config = dict(
    n_layer=10,
    d_model=320,
    n_head=5,
    n_kv_head=5,
    head_dim=64,
    d_mlp=1280,
    vocab_size=16384,
    activation='squared_relu',
    norm='rmsnorm',
    norm_place='pre',
    norm_eps=1e-05,
    positions='rope',
    rope_base=10000.0,
    rope_fraction=0.75,
    qk_norm=True,
    attn_scale=0.153,
    bias='all',
    tie_embeddings=False,
    parallel_block=False,
    extras=['capped logits'],
    init='normal',
    init_std_qkv=0.0261,
    init_std_o=0.00583,
    init_std_up=0.0261,
    init_std_down=0.00292,
    optimizer='adamw',
    lr=0.00248,
    beta1=0.95,
    beta2=0.99,
    weight_decay=0.033,
    lr_head=0.00809,
    warmup_steps=205,
    schedule='wsd',
    decay_fraction=0.454,
    decay_shape='linear',
    final_lr_fraction=0.0,
    batch_tokens=65536,
    seq_len=512,
    doc_mask=True,
    train_tokens=578300000,
    steps=8825,
    dataset='wikipedia_en',
)
Each number is 128 + 24 x the weight over the matrix's rms, rounded and kept within 0 to 255. Layers, rows and columns count from 0. Numbers have three digits each.

# layer 5 MLP up, 1280x320, rms 0.118, rows 904-990, columns 160-239
133125125127130125133126131125136118128131125126123129137125126129129129123138122124125127129130130127125127127128121121134132128125127130121128137122121125126121133125119131129130139121136131130125125108132126126132122132134128125130138128
126133133132131119135125131123135127128129128131128123128130123125130124142121126126134133130133122123124132128124127131127123129131125131136129126131126128124124130126129128127135134126129127123136125128127124132127133130119125128125127130
132131122132122130130130132128129127121126130120127125124127118127130133124129129125126132125124126128129129129128118132124129134128128129127131124127118126128126118126130128126127135127132132130132127119135129130125136138133123129129123126
126130128122130125123119134131129118128131129126128131128130130140124132133128122129127129119129125139122136121121126130119132131127129125126132128128126121134124129130119123113131129120127123122130136130122121132127140130132132126123119106
177114132128148081129055184132120156131068092070038094178083109130156124126177180098097110124134125120127181103111106123129066052156182168148078155144139110157148116114146159152074136131112058178144121029158182093064094147107093146078147109
135123119122122120112135132124125114124131135137128120130121135126134115128131137126134138127122132122129119126123126146124136112122130134129127126148123126128128124121125128129128136122131131120129122099133131126122133126140117132127152122
117131127129129118133130128129126129129129131129124122132136134130127128128129136123132132123126127125124131132133134125134136129126124125132128134129128124135128120128123128125130129127125125129129129125129130134130127138130122123130129124
118146117131133117167106124160080148139104114103122163191188131112175108128142096156145124161133178098200147075145153089146194149156175081174063179129137144136130105119129106158077138128109143066191136122107090126184166078123168107097133162
116127130117122124136121139125124123126128129128125133130128124131133129130131130130131127118133118117132130128122125128124133120125127127125129130122129134123122126124134114110133131131129132137124124126128126134126129139128134117130120133
129134125129125123118127128120121127127135120133121127132127116130130125128132126130127133129127122134130128128125128127133126134127134128134129132121128129135133132127129131125128132125133126131128126126125128137123128132131126125128126127
135164091155067172112083119154107159128123177127110112053154151117110139134187122155148127115125165161079101133123101089119116141174092067124110118110089118118114100099167136075155132114095103118125168105112065154161220147091158155186109183
120175096113134140101094111149120157106145084128128121156144078149153170121145093147128119087112188208081138141145157173100159064165105181145120137109101117116128135127126125122130127106151183110150119106143088150165158176127110150159138165
071156132119079105028147168177149094153074175099172139158123131098119152189095035075117110150080123092129157149123178138118124132146112127122149087189114106123163171109186138170183134108149094132167095122139134115159192118099138115100137135
138157141142132127116145144030105103204117076115109063140118202172146110186112156119159123190094162115112131053103088120143182129100083121119130105119023086103156096129150103104150120198137087163131139094173168124074145148119029104121112115
154147138121144128107097145145130125139149165122122158121151115186204148094122108143130080180105150080157113160117068154123140122141162094136146079139115078182172103132153150043154102127130142141174125082204151214153134114125128125127101120
129145126096134174059105160105130137096138105153169074143181162126127055143125100088090135088155134124154141107111127107085152087127137126123133120153107136124143122146100146114121130105082081140125150097109105098137159134100124088126134102
127134125137126127130128135124122120125133129134127129126122123130128129130130128125132135123127130140134129132128127122124133129129130126128128124125126124132125129118125123132136132127120118135129127125128127127133129143127131127128124122
115119154199076078159120104153136116103156120096164125096178096109143161082131108139123083094099141104101050179122131117156115157155149090161143141104117167131097136084152172112100153163135150168154113088123099166131159128122178178097126143
047126232090182094116067071104086140141176085099107126144168126109166086091159123100118123146179096073133126124143067206142083113182137145089091154021195074146050134082151211147092098075143121125155172099092063212119146160098106160174182140
124145124128124125128120143117131117137126130123123130128130129129135131114129119126125135122118132123125118121131131129121127135122127126127135129134130132126130122126121133124131131131135130136129124114129122124126130133130122119116123126
125140125138129136122135129125143134131132131131131123131127132134123127138131122130137136131132133141124120129127116124132129130126124129121135123128128125119118124128132132123136128128132133135121131123121138122125127128122131124126134125
097164216107163156160165152093125169188065194103149051133152103162146104129113123130103118129151075119103137098127062161070126145102200103055182160118115151179155141154135152139127101118178125136165116146230119146087151163051142097089202123
118131133137084141133101155140092157088158184140105197141117124116122090133128043093172125114131101101142126134140137156126108060145111148115124166148121138065162139149126100144123159135173171192087145067170074114134089134147064124106138200
130130131119125115126127120128131125135126130132126133125129129132124125130122132127124129127129130125128137129132127125126130128128128127130124128121129138129129135134129118130126123129128128127130121117128134130140121133132125129129131124
125128125139131125133120137123127116121132133127128129123131114125129122133131125123128129137132123137130133125128135130124133130123124132115133124129119132122134121121123126128128132126122132134134129113134133131127124133125125118123128125
123127124118121133121128151121132127137140131135131121128136122130124128123120118125125133124126123117129116141125122132116135129129128132124116131118125125134113143121124125138131131130131127125131118121124129118117126125114129127125130116
129135134117126128129123135130114121129132132128127134129127126128132125123129124133130132132120126125121134128125134115123133119123134127126133127127123126134124119128117125130128130126129127128131130124132118139125127139123129136120128122
123133127120119126127128128126144120128135131130121129128127129127123129128128124114127122126129120132135131127127132129120130132127126130128129127129131115131118136131120128125121133128124126117123123114128135126132132132128119129128117123
129142128131125115125135126121127122123135124119127125136125129123139128128129121120118129124127139131122132130126124137125126132133129121133119143121119132130135123136129130130127132132123127128119124123135137135120114129129115132121120125
167097057113157120119070094170170091147121184076154102147138118141101063061129120166138206067157158166112217104107178065116092068172153142156160141147101083129085074193127128189079169078146154076111111119071118174147140103110081105128093145
130144089125116110144124153100202072135211135121180125124132127168128117137138086138095136183140095149162140157121190156080086081149128101094162087110095080117092126231140067091123136144178122122071164088103145202190141110090145156126083131
146191100132073104088095190129121071137163165099140123190069141106065123139129087095097187131076111108158148076103207104049157176122117147130168069069138196163084105078160119201166112118120126178155089117135184179100156132104103166073114140
126133136138131128120127140123124121137135128126127141119127120122117136127130134134127139133136139126125119128124123132126119127124139129122118130130123129127125126119124126123129130132131127132124116115127140132133132130116126127130121124
129125121138129103122121137111123133127126119124123139124134115130138135129137130126126121113128112126142130130128129135119134113123124118132122122109125132129124129124144126126134131138123132122133126101135125115126123142139126122121120128
129131134128131131130128131123119128129128127127128133128134131128127137130133127136126135123130132129126133129131125131127124138129124128131126132123131127135134129125130122130131130121128126129125123122128132126125126130130130128126127128
141157208168176115214135162149128147193146128131109110121148168130202140142138111103152156149191168174135181162157119063096095084121161177100051139071143096137136097104225190098146131075194097127142161147139130117132142108149161118146147132
125129129127131125124126140124124128122130130130124125129131134131131128123125123128136130122124128133124126128127133127129133128129124127128127125124129130138123126126135125127129131128130136123127130120125130133128126131118119130118123130
055150126198137179166165144178105143146077125106163167104087123142070150132134175094132108124168146148113125099127048167074099083072134171104092159095109085104144098103196139100142066132187104193140125094059060119137104130051144066142107134
125141125128133125125126139128133127129135130130135122137134130126138132129139125137129123125125130135139128125131127126128133130135117115119129136125118135131126128116128127126116135128123124133117127114129123126125134123141126127114133126
127134125135136123124128133127128118137134133133126121123127134122127129129126124128129128132131130130124132130128130128122132130131129128125134128124117130132122126129130131127125131130136131132128123120127125124129129134130125128129130129
102131145099190128165140135156146091119147111104136155166127100077109173109123106070126118128120129118188121176115141119080127118145127131109154161138097120091156099149109149099193130098164107133176146140120139130023125149194155129112119171
125128123136125131124127131132126129126125130123127122127134129127132128120122127128125131123129134143127129137127122135131116122140128113131135138129132124142127131125129126124123138129135128135118129110138129129131126122126121134132132133
129130117127137127127127119118134131126133136127128129131140132138123112127121114127130141128130114125136128136130133126121129135119133125134132128125131115131126120129123132137137126128124126133134127123132133118131116132117113123130134128
123154123113121143126081147049138176165123126102098056129057168151126104096126131157100140160152038161115153137065079119010165115117192137108152182113124145132101158064159137111093138129128118137136175106070100094095123156096091062152134123
133156105172186102145105150144076129120097171119114169160090159144098122183138068156182159080163136142157150104172133073118124148068165077177121190128139155085167128098136158078178170136053119172152171086100126155156171134110111135136161118
173160095120071160101087184086142126163139132136169147169162172148145047118116157157173144124153129100138113141094082153092110118062138120139132116190142048091180129136089097124090075134190102062099168086124156135147165114115120130121185155
115145104110085142118158120148132099084171177149096087171078114117147143158115127172103116149168089101105133102114168127146167126093175078092119114124113186091141098180124123107172180185134201153132140107159073082095135114130120073162162112
132134162116171183164127091051142095148184163155068125110106111181113107111103164158156154107141182118132115096124159127077143076171160156117148097086157120170032175116118184187119113133145082103113100108108107196159103199084158160087083112
130127128130129127125127135137121128124131133137129128127126132130130137136122127134133126121129128138125129131127128131123130128123136126129129134123123126128126134134128129125136126129131125125133128125135125129126125128126124129124126125
167116123161103123115129128079088095108159088082103167178166126104150105106113072075081100119139128116117128138097105154140170117087098151103155140051140157152089146092099152121193158126123130140089140085114141130143086102155120155123179153
140179178088141105139145199129130162091111093110115146144149144107095101210149144089092163113093114149118081128154096145155175121140160135147107083110076104141125112097162089105138115153186130160177198070101132126106169077162142154154191092
107141169106198107092120153124111142075157131172082059163139094096135146108137158073098132131104147150114148088110064131120170097142101104091106097106093183153160095171121150110143121092171097093111132093155148104125147198143172146150120124
163177092152193090178104074085039131106123108091065140134079129123124150116187172174181229127125118185080053088099167097139110135139164107063089137160110131045127050086143112053174166041233140116126164106145129145161149121187110185153108158
126127128135119133126125143128122126118127135122127127141137131125132135125125120119139132133140123131126126132127139134125133127141132118123140141124128136121130131122128132124130134139127134136134128118132129126131130143116110121116117130
107124166121113131140117122058161125097157183167109122099109089117124091148150135096107106109133177115114150101119103124094145090134152125139130158105100126130128116171119102115115171101145092190114133089159127108168103127109103119125124170
139143119129132131114137117115102136132127139129135123126130134119127134136123121127128134135129123123123127131134123140135127138141137129127122136137118118133112130128130121122133123119131120126127137115135124130126119141118134133113130128
125132127131134120134119129132122119135128130116133126134127126129131134132127127131129130127120127127133131128123126131124127119131119126122124133132123122123122116117129135124132134123131124118126126123125136125132126132126127116129127123
133130135137127118120122123130129145124125131129129128137124128126134119131126129120129120117123115120137125114125132119127132127120128140105109125129113129137121126121123129130138126134132128134130127119134124139131122133127119129127129109
115156136093113138111098130139128170117135153148107136080144129091135098079147110072107158135143130163127099138169076130124097132164159195159128110129157115125117114114146115174098094139130105089135154117096118121145166159118162174120191081
149198173107141130082157146147113147093116138110151151064109132153122135097178104163090093177119156161196143095092109107177140099148176150117153134159131145149157117116110110133136105156109037118129158098119111185152155138171103077126118147
122197091051150129092115147125197147145080119088167179158118142144157131158116087078164144148147129153096185115093062104149105169138118078090077130077130192144065108180169128135107104172111161070212110123159173077151176124095120109155161128
129132121130131123123128131125124124130131126120128134136114129128122129118130129125132132121129115133126133126128130128124119133127129124134135133121134122132125126127126124121133129130134132118130123117127130126129129133124130128119136123
128125124126130126135134133126124129124131112128130126130131122132128130123135121131125131133136126131128131127128125124126122130133127129129125132123123130130126126127125132130132132126128128129127125123133131134134131129124125129128127130
089165117068163135148136135041113190111076146133184119134135113146150162143117095104143112109145089128183098126122034169140103123162148106128093091184076146161092193149161145130108132148222116121138143137120082136125144144180105101089173085
127127128126128120132121131127120125132132126126130127126130126125127124122131131127129129124133129125129120133128130134124132126127136122127128129131118126125117123129125125121126136126128123126129127129123131133132130136128128122131132131
136144159149108133184075211090113175107144147105149147203121124088160146150117184118075129090088127067101134161145173142057054097158133130062084091158086069056101108122068136105138046123098132081011059077139182151129102107027131118140109133
192090085096112122126061143082128033083161155129090083116205102129073194084151087112121131084115107118073196161119174143136118131112147132120142161093119140145139097118079127132144091131138132092115084116162141190167157159145174100098143143
124134129128130123127122129128132120128130134127130134121134124127127131128123126135126140119122126129124131130131127127122124127134130123132125127133115129135123130121128129126130127121118121134125131121126125132131126122120122128130128125
139153133088097084177116145029176054154157104178085102113078105130154101099155216155134207152152103136097165130101014107068145147101147171092160124172095132140157127131198151125206094147148132096101096107197102132200149172088165092171160075
127092183128150135111088112097155121083112136176156107098111122134113132187104051103124117149102131144095175105112142134140153159072076189150172105124139140132129205104125086100134189190127148152124087117154120149093157150180141178070095139
148080155132131159169155107072135069179151130126182160115067113157160076160178110168130152123148172182111149138109123114156149148151116139134206135094122133150016103160117158086137144079056080136113084092070177162092081118172078129113173116
128133125124127135118122130131125131133136136135141122136133126137138127127138132131129127127126128124128126122126129127128136131137128128123123149135127122130134132129124128130123138118134134123138129123124133120135133125119129125121139137
133130121127127118109132125118135119129123133125135131130129127125132117126133125122132133124124127127126123145129126122122140135117134126125126134126117119145128123140125128131127147114114122135125122117131135128130122138119126138120138119
129172152121099139130100164168051074171140160112144134164136106103161105142119171150151138046097047104079094073141165102060076129146129067136121114100091104093092155157110104114116143105178127063121133137149133087171130138114063182092168144
130131127127135122128119132126130127130128133125123115126124133123132130132133128131131132127120126127128132130120123125124132135124126120124128133128122133140123130122131127132132129124125129117127132125131128133128129129129125124126126127
134128130117127124127126129127128130129129128131125122126125118124126127130130130119130129126130138115132126126127126127123121131135127129122137126126122125126123126125130129127122130130121130127131131124136122134127125140127126120125128125
150132064150111091130185175158113100117179164175177083194111161210093117048158076111161147124096114111118156069160186075087178164143075108154117142186208103129114135141099181138122153123110080150150139109119150174092144232159155133058102136
141185118180191048194099075108129084109101138130132142091124083121165145180174068161082163172149089102149101134093158133150224093057152167142168153106121124172125164176110112157110177101055130096033136123099054145161142141202089136086140139
137132127136131136126129141129129132120127129137135120122130132131132124129121124113135128132115113125135131134131126134115124124141136123124122123126123127138130137132125134117132143122130129135122114121134124125131125133127122129127131131
161129159155156067120157198146088156052149149095163121181150170135120165104092075144095173138146113109210130181202124176161101113185119180123095148092085061167090071120150137151133181080176138142070108078147092128122105166119059108119115158
127132120122130122124128138131121120125122126126139121125132124127120133133128126126123127129127129124135130127130129124128135133124125126119130128125117126133120116130125129128120132126129126123126123121126129128131131134134123135121133123
124133115123125112128126133125120122130149139128130124126117141116127142134134119126129129129122130125133117117115129137131121131130129126128131137118119118126127115126111128122129134120128133141117128113125129123137123145130123141130130128
104189080136086106075115150112110121137147108124136104164238105148116169162057186135129116142134112091124086097084124156155171084116154139113123100136161085099103121156123074149122126131154100111058094063076098092200088106104133086173114140
053099174130097152163125181128113157123103168130108147135083052086178090188081161100153189128151164105156122095086130099105167076173145122160080074097101090126151105193046088150135133117128103160173105064163129117101134174086074130186133067
161076160125136118113108107131116093114157088188147110137078093139181112105115076163128142137090158134127092174163109147091121104144110074111050110144128134117128130105134124134065169157158107091096116133062112134172127170169146142076125166
136105176150041147137158098132101111142134116139179098128124178139095136106120134083177179165071090130127186097124153137148158155189168136161138136120115119142117115112122148096097131103116169128120096087115106101169098173082108143131100161
104159087148107145137088108080156124191165161131169142126093096124093124118102061146161152110119164142082160062124144070170039132068160139155066093111116149177124123118159162065145169091106171154141132149193156226108143172146071103094108095
# layer 5 MLP down (transposed), 1280x320, rms 0.108, rows 904-989, columns 160-239
129128127124139127128127131132130130127127132128125131125129124131130128130114129126129128124120116121130127124133130126120129125129128130130133126132129130126127125134120125125131130125127128130136119125134128132124124128133133128128126127
131126126131130128127129129129128127126128128126126129127129127129130128128129126128128128130128126127131128127127129128127130130123125129127129126127131131126129127129127130127127129128126128128129126132129127129127127127129126127128126127
127126127129131127128130129129128126125125129129127130127129127129129128129128127127130128130130128127129129127130128127127129129127124128127129127127126128126128127129126128125130129127127128128128127129130130129127126126129127127128127128
141122123136137132138125124132119135120129137127122120132116125132123132114130137135138125126133125127135119127134135132139112125125128119130130126122132133120126129135132135126126120134131122122134138136134132133115129126130125142142127127
187177083139147119124121158168158134106136121127038145066168055129152128173163147081108146093064079136152105133144076166153120133125121201160090143087111098145110141156116061112143167072128098146135113185165103135061188191120129175098136157
126122116139139125133134121124147148117127131127122140130112129118126120120112121141129126144135118123139131112121123109112144130123127110138151127139136154131126130153112130134120131108118131127125109110122135126131120138135114119132126120
127127127127128127127128128128128126127129128128128129127130127130127129129127126127130129129127127128129128126129129126127128129128127127127129126126129127127128126129127130127129129127127127129128126129128126129128127127128127129127126127
124167160122160103128145138120114135152115114198095129128156133098084103115102073107140098152145168168108136172135145147106107141140128105136114133157135140140140050133136108138134080146110120153118127087106167107166152071118165096099101124
137127129120137120129126123122130132134125132128135124142119125128125130129124140126136128125133136134129129130132126127124132127124127137139126130120131130130134138129124119129125128136124131129126135140137120142129123122132134133126130123
126126128130129129126129128129127126128127128129127129128128128129128129128126127128131130128130126127131129127130129128127127128128126128129128127128129130125130127128127128129131129127127127131128127132129126128128125128129127129128126126
125115115104138174111216112056172136129128161081152153085084155077086044088132095096139171080106126141118112045104158117078152175120094105178177105131139194154106039116168117161166123149115079168114105137148065055135165117108156178116126178
120080124112132183114116109163102139096101126182192130174112074097151114165143111193159116096137105109148157142157097120118136153150033097064165140100142180140101128190092112135175113116162127107198138153101136153060104096072082093189181136
119174149123174121153109114166191081123074125096138143152103147193156090100147086118129086058088084149192152139106143173108117162181105175061082114149169134164165139106159169161150116134098190152121119182168095124157202164041149129165131150
148096101148174098113175130187157147167155207126034133133080117130124166109189156113162130143086213136149129132110149118122154130136188154138092171142089056101125107152141100137137071176171111120085165174101198160180150117163099186115152120
129092139108171168150108130105147074078165092142137163118160084100161130179113119172063127083113168118105159118090167168186121206130092141138102136145157137127118162130167137118116151111118064142139113140146159143138114120165181144133136161
147133117114143126131095104161113120142119092199133134127105196101124095134148101101130112097139131158103116138153106135115133111106209171133087145117111067125163155135117078121175122168119129144135144168155102114094110167112164107136116129
129126126128127128126132128127126125125128125129126128126130128128130127126126123125128128127130127125127127126131126130126125127126128128127130127128129126128127128131128127122130129128127125128130126127131126127128121125129131128128124129
108104162134151102158111099154135076102115101151118128091164140111077151109151154120117116132095103130098124118145147148138095092130133064136084173095159205165171148177149164101154109163152147150110102110137124095141120090167122154159155113
097184082083123117122083156146171175094047160188102162127169113156137088146043112093207110120139076154133157149160124147086172162088141171061101155073119153146149165130106092133179085083157141141242143109090068152113163169189147207147122187
123116128127133129128123124127132124137126132131122120124121124127125132128131132126128132126127129129133125131127126123130128135119132133135130123126131125125126126129126133139127126132127129124130126131129131122115123138132120129135126125
124127122132124119138121118128135135129123121125121126139134121130127124132124124136123123126123131124134132126135123127126137128127118122124129122124129125125124127134128133121126131120120121123127133129125124128136126124126118128127114122
105070116109117157109104149058149142228079140123092124106109069093081128068196123108139164168138164104091197131128094123169186133127203108079067144089165108142122145180175130209151168109112075166137134184107162039103148116140189195092120069
106105119174126137158161098158085153091189165115160141087134092095135130162130063124112140096136181193123123182096138154077081150113096161176068181124136082099139092136104100169185111082077090156153141150116076134134137145074083075090070121
127127126126129127127128129129129126125127128128125130125129127128129130130127128128130128128125127127129128125130130127125129129129126128126128127127127127127128127129126129123129129127127127127129126129129128130126127128129127128127126128
127125125134130129127130125133131129122122137134124131135131122128125118131127118123132131130128127132126132133138132130134125124126134124126133117124120127121126119123131134124122123127135129128124130125129135129131134115129127137123126130
113126137128146122134130113116131128123136113123119139123131119120137129128126123137124119130119126118127124117133134122122126123117115128129126140133134134135133130141115124119125124129126126139136125133128134133123129126132127127130128120
127130128133124128125129123127126131121121133130121131131133127128131126126126133131130124125127125129129124130135132126130132122134126129130130127126123125127128129126121133123128124130130126124127128132128136131129127125130127127128124131
126121137130121127128129131125130128125127127129123129127131132120126125130119128124131126137131130127130132127128135124121130124131136124137123128130120125126125126130128121127132128131128125123126128128135131127126127136126125130130134128
127125121128129132135122132128130138123118128126130123131128133134127126111142119135130134128124125136133132124125127119125129127128132128124134130117123128139131125131130125133120121130124148124138120130136128133133130136114128125132119117
125204092174112163130083060051071123170122085107076140169128145148071156109088136093183188074057097150134163103113103107173081093117148172121092124124080086134165232115149101077151162082121097126106121122119104075123173194101076140134071166
123163111122090142114148041177105137110105188200115128110128099103106149128125125142181089067087145179118137126126167141080161112130102147099172177160088057111143055198122104167107105144181169043092042117042142077121127142133121116072094115
096156187000088149163098093143137179144141080121098067139155152141137072098095136087117135097075121138142119128087112146103091159146145138115172103124182140120149139150131074161161070119074153102027084101140014110130155155113155108117084187
126123119119123127131134127128125128130123113131127135130134133138129112122129135136129113120127114127119128128129139120126117127135117116116117114139132135117126133131135128132136124126115126122122121113131118129124124122132135132129122124
139119145128134133118143147127133122127132129143113124123121131132116139126118134130121132136125127146131134154141136135119116135138120136125120118115136132110111123142137135125132125143111140139119126132137126124134138119132121127124112127
126128127128128129125131130130129127126127133126132132126127126126126129129128129128130129130125127129129129128131131126127129129130126127127128132126129129126126127127127128124129130127129132125126128130129129136123127130131125127126129128
144141126101118086174124117072120063102108166140177123181168147097101142053156048105123163103155143150127154126102156135133117078112163162116092113105132128143128103087071209108101131161140061135141118158091141102125180124127166183139091142
128126127129128127128128129128128125126127128127127129130130127128129128128127127126129129130126126124129132127129129127125129130126127129128130127126129135125127128129127129127132129127127130129129127132129127129128128124129126128128126126
128110141132115132112082138137170091146147134087106162105168084127159129084206116074132095069194028105084099036024115154105089112100112086134120155143132099101097112087105121124150100129102135125138132198133081130133071112100099166138095131
127125127128124129129131127134122124128126135129129136128127128125125129128131120130132129125124123130132134127132133129127123121130132125128132130128133126128129126129127124124128128125130127132134133132127131126126131132128129130129123127
124122126128131125128128127124130125129126123129124131130127126128128129134130126128130129127125129127129127126127129118128127133123124129130125126131128130128130127127125129132127129127122127124127132129127128134125125130131129129130125129
104075135132056189110064141081137189081110141152134126096159158104091133100088118157141151139058144142117152126163077141137169146166144142130125151094136130152131114146146127103133062136146122097172156157105177167061069106130077077162185080
135136127126131121133126130119131130125122131122124126128133130125132128127126126128126139125127126117128134124127133138125131132127129140128128125129128130124126128127130132122132133128123133126124125129130122135126128133128122131133134125
129125127130126126130125128130130131126127125133127127129130130127124125130129129132127125131122137125132127129128123128128130130127123128128127125124126132120129124127129125130124129131128126129126127136125130127130129116123124131129123128
083153170127155122093118172092090141149087145106088101192078130095178164156169111155103161140116091194104136141134123090101189121117168156072175159153156129111088092143147135102091148128068123172096113161060117080128087095171076122125115102
101107160196105157134109122146133137215112123155075140106128136172096053187128089092074117105128151181114113098123172138130080172132110158186188103119047151176205119122187121135128141080111133131160142128148162122089112131219154041142137164
211103138070140115136120162085113207139140075115165139117060126149146132220136133175173143061122122139139176120146127113064115125148078117094074096140110165111119120114095054121099115097205107166128100132106154128064111148122143105085102137
110111141097190087132112097069194136104139162137132116136156079088141160108113179161117177158114154163184143126132102116148126096117142163134129130199130123084081141123169182111127096127091163099164077144217186145118186102129138129125167093
185145115089167112131116113134143103113185150191080114150119125156133117148173088155077101122133121154118198137116148134114129099097133102098158147144154166149129110106167109191177178091183088159121094068082090082199162164133154138120123161
126126130129130121129128127128128127125126128129133129124128129130127128130133123129133128129127133129127132126131128128128129131130128127131126128127125122127128128126131129124130128130127125128128131130129129128128127127127127129129125128
149165077096112129121178136078111122113133098085102157130116116138144160139087171110138187187101155170120191154176119182110082158100073192129102065121108109177120121168145062157130148159143132122114089124098098140130144091086107131132088173
121138159145077094157111143120125169154086122135102070179128162189065137159112149098088099110119113074123136148173128122149131147092149104127180092137069086140109106152142151158118105147085187157127193165137119130185153108129091152166142051
136206160094143118177098118136057099053138181155122139150160106181140149085138144140117150137158108180143163188109092101070152105195153091122085142094103172150172067098123124143179133141168156090126065082165135065116131154144179141136113183
087116118146130185200079165090101062090160117102089200146103110126124073197162110070138116068122096098158093103129107124146090177105122161103193091064079107128078089111066090106079161052065166123114098163126142160119128149053118059132185146
127120107125136116125135144122124129123121127134130135110134118119148146132123127130131129127136136128135124133126114119145139127135109123133112139137119118119122145125110125121121127130126143122130133134133135134125132131125116136121137129
106155132079125138113106149087144113153131132130135112142128145165123135143177152099079092096129128070070143120125105112146157103062148128123119174115138168146085166144141135152110121131196146184106140153169115057076112189108083180148124140
120133139132114107137128108130130137125109110125139114134136133132144131136112123130131124106145117136139139114130142128149140126124112149139124111129119143108119134137134137136128130129115135130123105137139117132129126134135129127121113127
134123135130131129129133131129134131129131125134127126125129130131127131125140132118130126127132124123130121126123130122132127119124125125131131133128125129130127123123126119136121131137125133131124121126131123130134128129129129125131126124
137131129143129129138130131135128126128132125125120134125127129124123131129126129124131134133140131130112121128113124134123128132141133130131130129126133131131131137124123120134134127131126127131129124128130125125124127123143131124135132135
141097053171110162165184150082140101190127121130124088173099125156164133123134173150097149140121154085128166143155184078126129152124152128146125118143137145156149105162150124110083131121157146197112156108134138103115142126148121106093149109
100162117108174178106185181134112154038150155113113197120097107135077177115191132152169108119096109186128048122183133078134153109105101184120114119096152133099167106126085103149106149157107140216177129120074123147064065103103122130133083152
112164097138183174130144144137085131116088035129090138197187117065205116202161098141173093178086178180218186127169160119083134131128126135171111102075187142110110132094153105106143112160157107128179158151192101094133195114074092056185147133
127125126129128126127131126127129127128129125130124129130129127128134131128130129125129128129127130127130125124128129123127129130121122127126126124129129130126129130131129126131125130129126128126129130128123129130128127128131131128129126124
126126125127130125127129130129129127128128129126128130127130127129129129128126127126131129129126126127128128126130130127126129129127126129127130127127125128127129128129127130125129129126127127128129127129129127131126127128131126126127127128
154125157053122089159149066132127184173094146080162073155120143153113117102145171140105107158138143179117080105177087182106116115080113137072121104116126070108136074154191059124137194044066122216157119125187124133146166080115127116107119094
127127127127129128128128128127128128129128129129128128128130127128128130128131127128130129128129130128128128126128131128129128129128127129130128128127129129127130127127127129130128128127128128128127128130129128129127128128129127127130127125
164122151143173118170109120128054058124147181169069071222068084151079138113174086076127134083121122141135108150092200106155134145092114130041098103174034121106084151175148111112083162101150127085106073154072180139074090123150121189099176150
108145087141113080118091131233118162141158017127071104129087139082153165144081092087142122142122173154126154097115177138109127133105173144122171204079207118107123119145144161182145075116130125085153114096141149115159121163145114120097136159
133128134130128129130125123128127127129127133132125131132133127127129125125129125132126129123127132131129127127133133129133127127127120122129134129128129128124124128125130125130124124137122133128127129139132129127130137128131128136138133132
122104179061087123145146091135131139108168233112112172078119084109142163067049133168161184212112144117123137066157141132075171107110131099186174141211136065137068154146146104089104075055118077167150036140176155113113122098165128091159115154
078202107058151078074163172136104155168206096165146194086128179109224082174078112087102131168172130132105090168134151135079157136143136162167158091168137125119055173145110065161086197160074074140106074174119077128048122022126117095133147127
153129166089147105128117119089133156116124090157171103144106115129167093131112210197165174188098106122087111158146146156133102142164176149088084206130148152109131170134147098144116169088100140153180122154136155097175106189129132082178135112
125139122118124133120123126133135117130121142121122118130126117138125135127113123137133125125124122120121135131126139129114139138129137122131130124122123129122118116129134114123138130130121121127129126133129132141115129110134119127121119131
135127137119130128127131131132125122131137127126133125133128133135125133137119113116138128139128127132125122121138123132135130122139130127126134121109137123131120123128125133118140132129129127131121136131128113126136125127126129136124125135
150084139164171056051165170122116122147088153123157080161108073171203106137190116229114108142124086164110158139141118072172134174143036145119100114236083120088183129146160146189135174132116108109130120183057146201092115043146129097161119129
135127128129131139128134131131136118136129129127127132121129127122125125125122129123129126134125129132117131135125116135133127127130129136122127130130119133132129130131125130133127123124130124126128126135130122124125130126129123120120128125
126127127128127129128130127129130128128125128129127129127128128124128128130128129130133127129121126125128131128131132126126127128128128128126127124130130126125126126131129128125131128129128127127129128130130128129128130127128127130128127128
084140077138155103131081215186090115094103162178101177121112103207107137198121140065148093140137186132210104058121121153073105149172194182157133136146118093215071158101169058131083157114069143123091148130114134160067154111125132111131090133
154181067104120105159107149124087041172115139181172166061121143181172165161184152123150165169042066110059131129123107133108096157147208131212254146081108096117096114071109115143162168100079096078140107026207101152114142127194132101156125093
120120122131130132129119115136122134133118130123132131130128126130123131134129136137138123130127125127140131125133138120126124134122127117139125110128132126127129126129134125130126125132117125135126122145135122134123134127120131132124118120
184126148126121141138144092143103095161110139111104113080166148176144167162065156153130112187148126108159091148130151126114114145077096142128106053126111162177152115146084163191116120100136159080065128130104092102104166169187097161121059085
128122131131134127130130127129131127130126128133123124123126130128129128132130128128132131127130128127132130128127130125122124132124125125128129124133129131123127128130126131130129124127125125125126127131133131130127126129133125136127131123
125120138122121133112139117127143134122130117123117140140130135132108116132130132142134108133133114119142125133134138126126136124137127125135130120132119135109117121142121121142131111123118118132137131137125112124138138125131126124120132130
161135113149146182104174091149174118164120135075102149200100083121115105093121127144141155138113185154134231120158110071216140095128108142094174115193142160101115130136103090077130064142202138123143115117114169142166146132121134171124128150
112128058101068164165137139063087154159169180144110113119165176120111153107148114120129073119115169197147157110160100119095180157143102117145192101080093119131113172174090120144123108082103130090088095104080130110130148159175115148093092124
179119060112136146156060111150060125131148146092110104170109120135117114162153089127109114120143100147174124140112134157097148132119147136116151088156131034147128115128123123085117143132136079118185112139133132168119152106119159132152132159
181109087132129123134158116095126140085200061175127118105147175169095113121158080097144128187126125107133205133087165123086091168181155118130165133119139168174098152152121117097104152144128196097114098157151136155127120145133102108134062102